Part of a small language model's weights: 13233 steps.
Each number is 200 + 40 x the weight over its row's rms, rounded and kept within 0 to 999. Layers, rows and columns count from 0. The size before them is the row's rms in percent of the matrix's.

# k: layer 2 attention key, 320x160, rms 0.0469, rows 114-127, columns 0-79
# q: layer 2 attention query, 320x160, rms 0.048, rows 115-127, columns 0-79
# v: layer 2 attention value, 320x160, rms 0.0602, rows 96-124, columns 0-79
# o: layer 2 attention output (transposed), 320x160, rms 0.0645, rows 96-124, columns 0-79
k114,085,180,156,155,239,160,200,148,108,204,163,204,160,286,315,206,185,197,221,177,242,210,275,201,194,187,213,180,149,226,163,270,244,112,209,256,145,155,180,173,159,206,249,191,145,204,239,244,228,190,209,188,200,240,176,272,150,210,233,250,231,200,113,167,234,197,169,290,177,214,215,184,159,170,228,220,196,139,156,245,198
q115,135,224,243,151,222,133,168,134,207,229,191,260,193,124,212,264,266,168,143,224,162,209,263,225,121,202,193,129,187,198,172,184,207,241,199,177,168,160,162,222,183,115,200,220,170,192,256,201,198,260,290,231,272,192,183,195,216,208,172,218,161,173,235,175,207,241,246,212,175,249,206,191,153,154,197,251,176,157,162,235,135
k115,106,245,236,286,151,240,205,197,252,189,209,199,214,136,106,235,195,213,154,208,189,215,199,198,198,228,190,216,255,232,175,141,154,218,191,158,261,236,261,216,236,198,193,234,254,208,147,134,207,248,153,268,139,180,182,136,204,203,191,145,169,168,262,210,104,156,218,124,234,185,218,207,216,225,156,174,235,237,280,163,277
q116,063,225,255,187,264,120,183,234,149,241,211,263,181,175,175,244,248,209,190,165,149,303,203,175,231,212,273,203,158,176,241,215,148,205,185,232,191,280,231,198,200,241,208,241,195,250,238,195,184,216,196,225,183,136,144,249,277,215,196,249,221,270,262,209,262,189,164,214,160,171,229,234,192,209,201,237,167,195,221,160,207
k116,072,179,144,282,170,186,293,188,211,153,202,205,234,201,109,127,275,224,238,168,224,127,255,189,254,212,259,158,206,199,227,197,208,243,262,73,166,203,288,176,210,197,189,168,212,215,177,180,176,237,148,208,214,285,162,135,236,144,180,242,208,195,171,158,180,196,246,198,173,209,128,218,230,209,181,262,216,226,171,202,264
q117,103,146,245,149,141,186,101,243,164,210,114,219,227,186,161,200,271,202,191,238,191,211,149,222,240,208,220,166,180,106,229,197,195,199,165,232,218,217,221,153,208,282,233,218,174,198,176,252,147,199,164,261,288,115,242,271,196,199,260,198,222,185,165,233,220,180,171,225,254,166,182,155,187,178,117,188,187,156,193,226,121
k117,112,233,199,186,264,187,221,279,243,158,205,239,251,89,167,222,220,240,202,177,190,155,239,164,193,216,223,197,252,236,209,205,183,219,260,120,160,149,221,231,193,171,164,193,249,173,205,244,231,168,203,210,287,222,166,181,227,228,187,145,268,141,223,142,241,165,238,215,191,277,150,130,241,233,191,157,145,210,211,214,208
q118,098,267,231,138,291,212,235,113,210,200,202,243,225,164,188,264,269,181,159,202,178,201,244,231,114,169,175,263,243,235,169,218,190,268,119,176,241,226,162,222,249,95,209,199,171,175,207,193,227,294,227,210,253,200,141,210,242,172,170,152,148,193,286,170,218,232,202,213,158,244,156,172,224,115,191,255,162,196,197,195,169
k118,095,228,191,170,163,229,132,191,238,186,200,178,111,221,154,128,123,131,175,208,177,157,196,180,191,220,201,211,243,233,224,280,164,239,237,252,257,226,286,175,195,223,208,163,158,219,176,155,222,204,206,209,168,221,210,198,259,166,151,221,156,201,227,227,165,235,162,149,213,153,220,211,127,180,151,242,221,211,198,198,170
q119,097,209,203,211,147,170,259,210,230,231,136,229,181,204,216,227,202,177,175,203,247,226,159,228,171,221,215,181,172,217,114,319,156,286,230,232,254,239,222,230,212,218,206,229,177,186,191,252,173,231,172,198,210,133,222,178,265,202,227,258,99,194,188,187,210,264,171,195,216,190,270,176,158,141,160,173,191,179,213,223,137
k119,106,175,315,151,267,231,104,253,280,200,214,175,221,110,106,198,197,284,260,167,181,144,201,180,231,199,213,183,231,202,192,206,191,263,250,176,148,185,240,246,190,202,164,194,200,175,178,252,186,181,184,290,163,283,245,181,249,170,176,236,208,217,200,219,176,179,219,136,226,202,203,200,160,186,192,192,144,240,257,213,250
q120,093,166,156,257,116,196,222,274,187,201,162,163,126,212,177,191,175,136,205,165,153,176,265,242,156,180,224,167,244,114,250,289,188,248,170,272,203,114,132,213,234,165,210,144,231,137,159,221,260,222,178,165,120,234,298,221,153,238,204,246,213,152,171,114,145,156,199,216,165,253,195,150,279,161,177,160,160,226,190,206,245
k120,097,152,157,155,248,251,193,189,232,178,138,229,207,277,165,219,247,193,216,189,213,197,175,199,254,154,185,169,231,261,301,166,187,217,257,164,196,199,172,224,155,162,168,159,209,238,225,213,193,150,220,181,258,148,206,169,210,233,167,208,256,216,222,272,284,137,164,205,234,205,238,179,205,240,281,240,129,140,240,227,78
q121,084,168,214,182,123,240,241,176,258,135,202,247,68,253,238,237,184,233,209,152,230,229,219,208,154,207,154,248,187,218,169,300,205,172,215,234,177,245,221,191,230,169,167,223,228,249,156,216,301,155,207,166,167,232,179,205,226,207,204,154,107,256,195,106,248,221,166,206,165,207,226,250,157,231,253,188,155,146,187,213,152
k121,088,212,246,285,169,208,95,212,145,200,157,169,272,138,209,162,185,188,267,191,199,210,222,206,266,153,250,190,205,148,165,189,239,234,211,198,123,191,171,205,213,147,315,209,180,185,233,238,161,169,221,244,209,252,105,209,135,157,174,182,168,188,210,290,169,241,231,215,211,116,191,231,249,173,197,245,186,194,131,182,212
q122,081,209,161,180,175,195,270,236,238,154,263,139,175,175,205,180,184,179,175,136,217,233,175,194,158,202,174,160,193,309,137,287,198,183,239,190,183,245,160,163,223,103,199,215,227,184,172,199,227,144,178,181,184,173,240,274,246,198,190,175,149,166,181,108,232,233,139,155,231,211,164,214,173,174,217,148,173,187,218,152,159
k122,086,204,225,227,102,213,132,251,208,189,137,243,224,225,201,186,181,146,208,238,103,241,256,239,288,196,195,165,242,230,186,224,254,241,177,203,192,157,250,174,185,199,211,187,192,241,174,163,177,262,210,191,108,254,175,165,197,144,202,213,190,247,180,232,149,163,174,208,267,194,202,188,288,158,193,233,219,200,209,217,212
q123,069,177,153,170,117,182,212,252,230,207,210,145,54,267,245,183,245,238,175,216,126,200,96,238,231,150,233,203,199,170,186,194,229,206,222,172,238,280,252,195,242,233,174,265,145,173,178,194,196,194,140,191,216,196,143,222,185,210,176,195,133,162,195,155,143,229,168,209,215,176,161,212,197,135,189,232,210,174,187,235,130
k123,070,157,191,164,184,164,147,171,173,202,243,199,264,117,139,152,164,117,267,242,246,172,217,197,205,178,223,168,262,178,225,220,207,237,232,189,206,208,194,293,195,160,194,159,236,204,225,261,156,178,191,137,280,155,199,183,162,218,140,200,167,175,214,247,219,220,141,283,158,182,181,127,182,283,171,205,124,183,139,183,246
q124,074,196,134,166,210,241,239,200,216,173,247,166,232,241,184,138,195,239,228,208,266,183,183,177,170,174,150,117,211,247,215,158,228,211,191,171,216,240,194,124,162,187,168,152,244,191,197,192,146,159,203,176,220,186,174,163,164,182,163,145,238,128,173,222,197,283,231,190,251,120,138,178,196,214,206,272,238,228,202,250,256
k124,079,212,200,127,200,191,186,187,206,234,171,214,178,212,296,224,157,84,203,202,146,178,176,230,163,247,162,263,171,193,192,137,176,195,172,268,231,246,185,255,225,196,255,212,161,208,234,203,235,226,259,192,154,221,298,244,182,235,218,139,153,186,177,223,223,204,159,235,183,228,200,191,226,185,135,207,274,200,227,181,188
q125,075,229,206,155,161,158,149,249,210,176,147,183,183,197,193,147,131,233,149,250,229,239,230,233,163,228,178,172,215,214,136,188,152,204,259,201,190,166,188,260,156,239,252,243,180,184,240,214,189,221,186,261,241,189,260,116,218,156,240,178,145,212,188,251,211,191,162,228,268,184,208,193,135,205,180,153,148,168,208,222,180
k125,078,256,226,197,227,234,182,242,241,228,263,188,214,144,209,187,192,188,177,229,103,252,251,194,222,180,187,167,229,238,157,253,226,194,117,263,174,190,189,188,188,177,217,199,231,183,249,207,174,202,221,176,183,243,155,124,158,231,230,205,279,232,197,175,177,189,285,196,236,200,236,196,264,166,235,153,214,212,209,221,284
q126,095,219,200,246,150,174,141,256,170,163,254,167,158,169,167,207,244,155,188,170,186,212,299,236,165,210,193,102,250,172,205,144,188,233,240,220,208,127,130,168,182,170,136,192,258,171,201,190,231,170,239,222,208,231,283,195,174,227,195,226,211,230,157,261,211,177,174,144,198,253,203,219,215,224,268,139,185,202,177,195,193
k126,104,258,223,216,198,254,308,170,181,218,192,260,274,222,219,292,198,182,150,184,128,234,205,175,272,200,197,229,208,245,216,159,231,158,150,260,256,152,174,169,231,183,178,271,235,218,242,200,181,223,217,166,175,110,172,215,181,231,233,133,237,190,207,186,168,167,225,205,243,221,227,196,227,171,254,198,199,225,218,173,248
q127,081,217,161,91,209,220,118,227,225,226,119,205,229,131,212,194,208,215,148,359,232,174,166,212,211,205,196,248,207,281,154,167,277,213,202,191,232,131,215,243,192,254,254,217,178,222,215,221,195,195,265,291,254,186,181,145,152,153,207,216,227,256,249,288,182,213,227,232,220,227,185,193,165,193,165,242,165,120,153,264,192
k127,080,224,201,244,252,207,166,207,136,199,286,147,165,177,256,171,138,206,115,220,185,310,209,214,160,205,210,155,199,147,144,216,180,140,116,193,229,210,239,208,227,189,215,167,220,102,212,191,221,175,200,205,159,158,208,195,238,245,186,181,202,135,164,152,163,214,269,225,187,177,279,187,166,234,100,182,188,222,215,273,204
v96,116,156,233,190,269,185,206,210,175,200,148,181,191,227,239,239,194,157,188,289,209,233,226,190,177,213,234,294,175,215,202,167,261,231,183,138,159,219,177,229,203,189,139,265,248,73,171,188,213,157,191,177,141,208,302,249,231,202,197,199,175,253,237,255,163,222,162,208,306,234,172,188,180,240,210,183,227,232,232,217,164
o96,114,193,189,277,219,207,264,162,224,183,147,161,175,140,196,207,166,219,286,213,203,147,175,225,248,214,201,156,157,154,225,266,211,122,192,182,176,182,197,168,236,102,167,262,177,223,243,169,157,251,194,203,218,178,237,207,211,145,244,212,221,165,245,193,219,238,215,157,250,112,225,188,181,184,176,147,203,213,165,216,188
v97,105,242,224,201,190,229,166,161,235,252,209,221,133,253,212,224,255,276,146,66,222,218,126,246,196,202,118,201,210,246,183,202,219,224,177,225,146,250,163,201,182,220,207,198,220,175,221,233,166,242,202,189,225,228,241,208,243,259,175,251,150,145,245,210,279,210,176,243,219,207,217,246,159,179,178,154,232,172,239,262,192
o97,110,170,258,82,177,221,181,130,225,192,252,187,108,250,199,189,151,225,264,285,174,168,179,169,242,183,228,181,299,172,253,197,195,181,143,208,192,279,167,134,149,125,257,201,199,160,200,244,187,182,192,223,250,164,161,223,203,151,200,111,190,226,232,222,184,205,272,197,230,212,180,230,172,259,217,207,240,188,207,95,176
v98,117,258,165,156,117,231,190,217,179,222,181,187,167,256,183,166,178,146,238,174,180,169,92,141,165,199,128,158,131,128,150,216,214,164,157,180,201,192,156,251,180,193,157,165,130,222,179,201,225,153,188,176,160,223,226,140,217,236,189,235,199,255,164,202,206,211,274,216,186,184,239,259,181,180,264,204,136,251,218,203,200
o98,113,165,138,171,193,190,166,169,179,258,200,119,189,160,159,197,175,142,210,222,206,273,265,202,155,239,272,234,250,138,178,134,213,189,179,239,153,150,165,214,204,242,154,158,149,194,227,180,199,132,137,260,173,208,166,288,192,158,171,246,201,156,220,168,248,218,222,204,173,217,196,172,228,235,255,195,228,219,207,183,160
v99,118,297,217,211,212,205,190,128,207,145,149,187,218,220,224,185,163,225,204,186,145,203,229,146,207,147,186,199,236,194,207,213,278,228,202,209,180,183,279,194,201,174,153,149,188,216,207,171,250,211,262,217,131,179,221,152,93,213,268,179,215,150,157,103,253,215,132,223,201,213,269,144,142,146,196,152,218,181,244,206,241
o99,119,193,255,204,189,244,212,190,251,179,213,181,139,215,240,127,174,217,170,211,232,225,129,207,223,243,165,240,168,177,172,174,139,215,221,158,222,176,187,170,224,207,189,225,185,208,165,227,214,210,292,224,249,239,123,145,279,171,124,192,180,50,169,164,203,217,206,211,229,197,164,138,254,180,288,222,126,156,178,180,148
v100,113,242,245,229,162,214,179,173,228,184,198,253,169,176,312,206,238,241,137,220,176,194,198,228,220,225,219,157,146,104,204,168,106,185,264,206,211,192,233,217,218,220,235,179,264,197,164,210,228,281,208,227,111,221,235,211,170,250,259,196,179,193,195,214,164,185,208,264,184,186,240,238,137,230,176,198,201,240,249,210,199
o100,112,176,221,299,181,259,202,174,182,210,148,185,107,247,211,186,238,188,267,210,167,215,218,196,167,165,213,196,252,205,215,219,205,153,190,201,177,242,300,158,183,181,189,229,215,199,234,192,253,275,260,179,169,274,229,164,186,165,201,236,184,189,60,175,257,243,231,236,156,217,154,265,267,177,185,154,181,173,175,178,200
v101,117,251,212,199,197,213,145,208,178,129,224,166,189,157,111,172,229,222,218,167,193,219,130,258,179,221,187,173,249,162,253,282,266,267,223,228,217,187,168,132,171,256,203,131,226,263,135,199,205,142,253,247,263,156,217,155,226,259,151,203,224,206,120,189,130,219,148,149,150,210,161,192,210,52,230,203,220,223,215,259,229
o101,116,199,159,172,221,154,173,201,278,242,201,205,186,226,234,177,211,251,222,221,152,180,224,210,214,168,210,155,205,188,265,238,207,161,205,226,256,240,94,218,196,259,157,239,182,244,227,227,231,172,195,165,185,134,127,241,169,159,207,209,227,185,252,204,207,135,133,156,213,260,134,156,175,208,212,164,241,239,164,230,153
v102,115,261,240,264,122,264,206,187,157,163,175,196,199,200,241,136,178,215,215,163,225,152,204,200,160,175,222,184,197,301,199,133,232,147,209,238,181,140,212,230,231,240,223,113,176,247,257,162,190,222,142,243,224,253,222,96,153,171,245,234,208,176,219,143,234,153,214,200,199,189,240,158,64,177,161,202,182,217,216,249,221
o102,099,184,245,160,243,213,242,172,205,220,199,196,188,218,183,224,180,132,117,167,261,230,208,158,193,240,154,251,231,176,181,168,155,263,237,205,204,205,260,250,198,211,241,173,210,266,156,260,272,213,206,174,207,256,150,179,221,252,229,229,131,137,177,146,240,249,183,200,171,158,170,229,186,187,188,141,195,198,231,155,240
v103,113,224,171,115,143,226,260,190,226,208,228,190,205,220,294,237,180,271,146,185,150,243,189,215,188,150,163,113,101,169,183,226,198,213,213,248,143,197,100,212,193,186,209,216,263,237,216,252,221,272,235,199,174,161,238,277,190,243,215,154,178,153,159,227,209,282,219,205,206,279,214,183,238,196,281,142,204,189,154,335,235
o103,109,200,285,170,202,156,201,232,256,164,323,261,187,215,203,218,155,136,266,172,181,148,210,185,174,193,209,149,233,218,170,195,237,219,191,134,200,215,181,120,151,97,295,245,160,203,175,204,221,191,226,224,131,152,215,202,126,210,190,274,154,194,258,188,150,201,207,266,212,303,170,194,245,176,177,196,206,181,207,151,188
v104,122,250,239,195,239,226,121,182,219,211,189,206,182,182,182,171,155,138,188,185,212,271,190,176,176,170,239,184,204,181,295,187,178,211,205,260,187,232,213,198,280,207,192,174,158,153,297,156,202,238,148,238,162,196,208,191,216,205,217,152,240,168,206,205,237,171,171,185,232,170,179,196,242,140,231,247,239,218,176,172,199
o104,121,224,172,165,208,184,212,232,189,129,151,141,206,244,161,145,156,168,175,146,189,196,175,231,223,216,215,222,194,202,156,194,200,182,118,273,183,242,242,258,131,230,199,262,257,202,206,165,199,165,228,217,222,221,164,160,248,167,235,262,140,159,257,169,173,172,174,174,204,206,196,176,245,221,238,136,146,126,161,151,211
v105,121,194,218,143,193,211,214,161,219,200,143,171,218,163,227,242,148,174,170,154,192,149,203,186,264,255,219,204,202,227,200,221,217,212,223,146,273,195,292,142,128,227,164,176,155,187,247,174,155,198,207,124,176,241,112,225,179,203,265,172,182,200,216,253,218,173,212,244,202,242,182,200,151,152,240,273,180,310,143,284,199
o105,119,128,232,217,207,196,221,240,215,199,263,200,220,132,113,264,152,174,148,140,188,273,128,183,187,173,241,188,207,247,262,199,274,223,174,192,224,145,243,195,207,197,173,228,223,222,308,232,157,216,196,207,187,256,179,186,168,192,180,230,152,149,140,202,249,210,239,176,223,200,261,176,237,227,161,191,166,218,256,203,202
v106,113,175,255,152,243,96,163,149,230,179,199,194,265,264,213,149,229,212,92,228,165,186,160,225,234,205,234,144,226,191,174,160,225,194,196,195,200,148,245,242,187,154,187,219,227,158,188,308,149,246,237,191,192,174,227,168,208,201,214,228,239,210,174,159,266,215,148,133,218,209,206,196,200,235,169,209,107,154,205,161,215
o106,109,167,257,96,266,245,159,206,153,183,230,190,220,200,168,204,195,185,304,233,218,282,158,291,215,224,160,253,140,239,245,214,212,176,152,226,284,200,203,188,209,140,210,146,240,224,241,184,194,151,225,162,213,191,126,195,205,239,172,139,181,220,215,195,133,219,179,202,231,234,164,208,208,242,201,239,216,213,213,216,202
v107,115,246,235,241,192,175,246,229,154,229,234,189,122,185,205,168,208,239,272,213,209,262,280,248,184,201,211,183,172,250,199,296,206,226,193,245,222,258,205,168,191,171,153,270,137,190,186,236,250,184,158,170,197,157,176,161,236,269,188,158,274,173,253,191,160,167,185,140,191,164,229,220,122,197,231,269,231,227,171,148,185
o107,108,162,125,168,240,158,160,236,214,169,181,166,196,177,187,214,123,232,226,208,211,156,212,209,154,142,205,171,197,222,178,203,214,229,215,220,222,214,260,273,261,176,146,164,228,173,192,226,193,252,162,99,229,166,188,267,177,197,307,180,140,175,194,212,140,200,201,213,210,207,187,182,174,163,123,171,214,113,240,224,183
v108,111,160,127,276,232,287,213,169,159,143,202,202,211,225,229,149,168,212,236,267,162,106,139,219,153,190,234,221,162,225,143,229,199,193,180,158,102,217,174,240,207,205,194,150,228,188,181,176,182,172,227,198,184,233,149,174,185,251,188,239,156,221,262,173,222,177,178,179,244,274,223,219,197,118,177,226,176,156,217,226,244
o108,104,229,194,130,163,145,184,202,201,221,208,160,170,212,225,187,226,211,242,111,164,234,251,237,247,209,208,207,189,135,242,214,154,157,223,216,335,144,261,194,180,151,205,186,233,217,210,272,160,184,172,277,240,178,237,248,235,251,171,206,249,161,180,215,274,235,181,219,235,220,212,209,215,250,245,143,283,214,201,162,237
v109,118,261,255,161,214,178,256,293,190,129,218,185,196,164,218,276,246,265,191,148,179,234,153,197,214,179,256,194,183,270,222,106,200,163,136,201,92,217,210,185,228,165,184,206,135,190,169,214,229,204,165,208,159,216,177,185,186,159,222,161,205,188,232,229,239,135,193,217,199,182,247,95,248,249,230,121,231,207,141,159,159
o109,117,194,184,194,230,224,220,240,185,247,157,229,190,229,145,155,232,146,193,156,240,174,220,87,151,109,201,227,240,187,209,130,212,179,210,203,189,180,217,179,182,154,234,263,191,131,209,178,144,197,268,175,196,191,189,155,221,120,175,201,146,195,255,285,124,187,234,193,191,198,201,263,228,225,239,254,257,178,182,177,225
v110,110,281,253,187,183,254,158,203,198,202,218,234,220,240,210,218,291,213,195,147,166,234,211,212,117,225,199,214,249,151,222,188,233,149,131,214,206,155,241,177,292,241,198,212,215,223,238,178,206,192,164,228,208,213,172,168,175,251,176,245,185,136,210,177,139,199,112,207,203,254,218,282,267,172,289,189,269,173,249,167,188
o110,109,171,145,205,144,233,196,166,226,220,229,225,127,211,255,156,248,211,177,217,189,186,218,193,179,126,136,184,163,148,118,183,191,191,79,234,194,214,138,150,164,241,256,205,136,202,157,269,250,200,212,162,233,222,119,209,128,246,200,205,234,190,252,183,212,244,277,174,152,168,207,218,196,130,177,118,161,270,233,220,178
v111,123,208,262,223,172,224,236,165,176,208,252,305,152,156,244,209,275,218,159,171,162,172,149,221,194,245,188,154,222,195,296,268,169,215,122,208,196,154,222,62,178,183,86,236,221,226,227,216,159,159,200,144,161,230,195,274,233,178,158,112,170,158,222,220,131,181,195,249,130,154,172,230,217,226,185,186,151,181,180,215,176
o111,118,130,193,227,192,203,236,206,209,234,150,280,214,213,177,194,171,243,233,138,220,192,130,193,168,82,196,236,161,111,221,190,123,273,212,177,150,227,158,166,171,194,137,250,167,267,112,174,202,240,181,156,192,241,201,207,85,232,163,220,249,197,178,199,285,176,196,279,230,241,236,211,212,211,187,209,217,212,155,212,176
v112,106,160,245,138,200,180,212,226,208,199,204,216,219,223,212,197,188,170,173,194,216,194,179,190,123,309,189,213,177,145,187,246,192,199,261,191,193,237,202,210,199,120,171,172,184,218,215,193,189,155,236,130,94,218,314,195,226,177,171,255,178,207,152,202,232,231,188,167,194,222,268,209,151,279,214,258,230,276,202,277,133
o112,108,207,217,287,210,197,262,205,280,198,198,193,218,174,271,260,260,138,242,121,159,204,222,234,198,228,140,138,221,226,236,177,196,134,194,172,226,180,212,208,182,132,86,237,177,168,181,216,185,200,263,216,242,249,195,208,157,173,206,245,220,154,185,205,253,191,182,207,139,218,172,166,218,128,208,179,235,233,246,210,264
v113,111,171,155,276,200,215,191,174,259,189,217,259,127,254,192,191,172,229,198,228,211,203,155,212,179,212,156,291,214,160,167,243,202,204,162,140,263,139,257,199,133,212,289,243,112,230,164,216,155,161,281,210,239,145,187,188,212,286,205,199,209,184,223,218,159,178,218,133,170,244,224,171,212,191,213,168,219,191,199,238,246
o113,109,207,204,197,216,225,219,203,266,166,220,160,179,108,225,199,212,141,218,217,186,227,167,237,214,212,181,221,124,188,236,143,250,268,261,182,213,250,212,221,198,170,163,183,194,217,270,216,249,164,193,199,244,206,182,220,196,253,201,126,267,159,247,163,311,205,185,243,276,209,189,179,161,233,140,233,169,199,160,205,161
v114,118,248,155,263,210,199,217,142,222,125,171,220,178,69,251,166,138,235,142,264,123,229,273,197,237,120,204,164,124,231,208,249,183,162,227,245,110,215,160,170,122,244,235,188,231,210,201,216,217,160,131,189,163,190,221,187,175,206,215,249,202,162,164,220,167,258,179,230,288,235,251,169,205,195,208,228,172,197,245,220,201
o114,115,229,228,158,97,227,201,192,194,201,189,187,164,230,174,194,143,162,121,200,239,97,170,269,261,165,273,130,227,138,244,181,192,177,269,159,229,107,230,204,140,114,229,203,225,180,246,151,257,172,243,162,211,185,198,229,166,174,160,193,156,205,212,190,223,206,121,159,219,274,123,206,238,162,188,151,145,189,277,233,210
v115,126,227,200,196,168,214,260,239,180,146,213,258,192,276,245,192,131,180,149,148,163,195,190,191,146,150,236,153,273,176,119,190,166,162,200,259,216,166,219,264,172,186,134,199,186,190,249,152,219,194,195,187,191,179,202,258,195,242,257,175,219,255,210,212,156,205,161,215,247,186,185,252,315,178,169,166,111,217,255,243,232
o115,115,197,211,195,221,204,167,175,109,132,228,210,187,185,240,233,150,189,202,227,158,210,223,158,189,170,184,224,229,191,183,217,156,209,202,238,142,144,167,142,202,194,283,169,227,204,219,145,167,181,136,208,200,215,206,162,175,189,227,220,213,187,190,127,210,217,260,195,256,163,197,214,206,256,192,271,202,195,176,191,156
v116,125,137,157,169,96,239,205,229,205,220,243,184,203,179,174,218,183,184,227,127,210,220,184,209,240,152,246,195,224,188,199,115,236,205,200,212,228,206,255,233,234,163,214,162,127,180,178,139,254,188,136,135,109,153,144,230,156,234,206,173,181,187,135,242,174,129,280,162,170,151,307,214,143,234,150,221,199,170,185,232,167
o116,118,264,227,192,271,179,237,227,159,311,191,248,230,261,147,180,200,205,157,182,248,200,168,152,140,194,249,229,186,268,176,215,188,175,234,188,194,186,176,205,238,230,192,221,255,160,171,207,166,90,185,177,146,137,302,205,247,209,197,137,161,163,166,193,234,275,208,195,156,192,119,180,208,172,169,202,187,184,218,178,189
v117,112,152,174,239,207,177,118,184,259,344,237,219,194,205,100,250,195,236,206,208,85,154,238,175,171,205,264,271,149,188,193,263,129,191,249,241,276,168,202,181,200,174,209,163,173,218,145,260,185,190,264,248,199,207,185,246,173,158,216,205,217,225,158,276,193,205,196,186,241,127,173,208,227,213,214,164,216,188,187,187,208
o117,108,225,249,218,208,221,190,224,257,190,180,155,254,271,284,195,281,218,190,166,189,193,112,168,230,193,250,207,161,171,236,211,126,220,115,229,182,147,145,138,219,246,153,193,244,241,183,215,200,137,212,193,263,197,202,135,256,202,201,236,212,250,187,188,199,242,181,211,235,281,278,231,182,200,154,186,152,246,198,265,221
v118,118,238,165,240,187,213,136,280,202,142,162,280,209,199,174,217,210,155,204,155,245,232,214,223,178,170,235,275,201,176,266,148,227,174,186,175,198,205,138,162,182,202,150,121,175,186,109,182,223,197,247,186,256,212,139,250,192,213,177,203,168,222,224,227,270,175,129,184,168,124,147,188,158,254,181,179,139,210,146,194,238
o118,111,172,218,202,197,183,147,241,273,176,192,244,123,209,169,212,203,267,169,145,261,69,174,221,208,240,280,230,137,235,209,278,170,168,206,233,214,207,216,218,201,177,233,246,220,187,202,180,167,194,225,173,167,149,171,230,176,234,241,159,207,232,226,209,213,180,265,183,198,211,249,254,239,165,144,245,205,160,259,134,246
v119,110,264,178,153,264,130,194,192,301,230,206,144,260,181,175,214,164,221,158,271,192,191,222,165,210,224,224,178,216,187,222,177,207,200,198,190,248,185,232,191,127,282,139,183,237,128,175,187,244,96,163,192,241,184,143,195,231,133,197,236,283,260,201,267,179,179,286,194,173,225,238,247,165,190,201,177,242,216,235,223,149
o119,105,229,116,236,206,200,207,302,214,178,195,183,144,160,197,209,159,172,190,160,165,293,191,193,221,178,224,186,239,253,171,204,141,249,138,209,179,265,242,217,208,209,193,148,195,218,230,193,237,226,225,173,153,200,258,216,140,254,105,192,232,150,180,264,206,227,135,198,231,174,244,117,201,196,247,258,142,236,176,238,183
v120,131,165,193,247,178,176,202,219,236,280,222,231,231,214,227,235,211,157,170,261,195,229,222,158,177,176,173,141,214,112,317,261,178,214,184,227,194,272,192,206,176,127,230,195,201,261,200,252,90,157,225,169,177,93,291,234,148,170,267,199,175,172,178,181,222,174,198,126,169,179,179,172,131,186,264,177,246,200,205,161,173
o120,116,199,314,231,262,195,303,175,285,177,90,190,223,142,120,222,173,160,197,251,235,185,246,232,154,226,157,175,234,241,164,231,231,209,187,162,219,179,175,167,254,227,256,149,199,210,179,246,136,204,248,217,205,238,258,247,217,220,131,222,181,236,206,195,162,140,222,203,198,249,261,221,225,213,215,159,185,265,212,243,203
v121,107,137,204,161,170,206,226,219,284,193,194,253,152,194,147,197,197,202,209,197,244,221,88,203,196,209,171,232,167,122,279,192,239,198,185,183,281,148,230,150,168,191,277,185,215,130,154,215,241,212,221,185,229,183,187,172,196,205,184,180,161,170,136,254,248,258,287,152,185,223,258,173,252,198,283,244,191,165,186,241,179
o121,105,227,120,219,232,185,137,238,244,145,225,291,212,178,223,236,252,122,244,294,249,186,210,209,207,223,227,167,188,244,215,217,234,228,208,159,182,248,216,205,151,223,194,245,188,204,291,229,196,189,270,164,277,217,191,276,207,185,281,162,173,180,171,257,223,180,191,306,172,195,186,187,223,184,197,206,255,301,206,254,116
v122,109,204,216,232,206,216,238,119,190,159,182,225,229,231,230,229,124,176,188,210,246,153,206,132,197,200,190,155,269,174,184,169,281,217,214,204,168,246,201,190,204,234,229,199,295,147,147,148,137,173,205,246,250,179,225,179,210,224,186,233,259,249,241,206,195,182,151,276,206,213,225,144,279,223,237,173,181,212,268,212,203
o122,113,153,244,280,177,250,239,195,160,199,173,260,219,171,153,204,148,182,236,224,198,153,215,239,181,224,193,206,204,264,157,202,187,204,289,154,203,174,283,259,232,262,231,221,190,153,221,217,209,205,187,170,149,210,147,257,168,190,253,273,156,245,287,238,285,258,248,210,213,195,252,200,171,225,250,188,227,218,220,203,196
v123,125,243,292,213,257,211,192,230,235,188,100,164,203,164,188,160,153,217,183,251,161,230,166,229,202,190,256,180,148,226,135,234,178,201,94,247,142,205,203,213,200,176,203,230,228,171,154,93,210,159,206,244,150,265,194,282,188,140,210,259,233,232,232,239,130,195,138,222,216,170,129,183,172,191,205,200,215,226,167,216,195
o123,117,138,196,222,201,170,199,177,127,185,160,194,162,179,174,129,183,211,214,167,168,161,273,264,303,266,166,195,191,117,229,184,175,216,173,255,240,154,204,259,153,180,225,255,288,196,248,189,190,253,202,118,175,169,214,133,212,98,246,176,238,207,206,209,246,209,180,163,151,156,250,155,197,217,204,93,214,225,209,155,164
v124,113,200,261,210,246,211,187,203,174,247,237,223,196,205,189,202,262,193,260,141,204,199,194,198,154,275,199,228,245,176,200,231,220,177,157,218,157,193,155,168,296,204,251,207,231,213,254,297,206,265,200,171,199,229,180,225,160,174,214,269,168,155,200,219,299,200,233,181,206,241,242,153,289,260,177,220,180,168,208,180,201
o124,110,177,236,167,238,182,185,153,162,236,163,213,143,231,221,226,190,250,198,205,231,186,104,233,168,167,191,207,166,175,174,131,183,175,148,145,283,201,211,186,146,234,148,186,202,144,104,194,235,166,174,220,168,239,173,224,223,235,214,113,168,243,233,175,153,202,271,178,155,220,198,200,165,194,205,266,259,193,203,242,203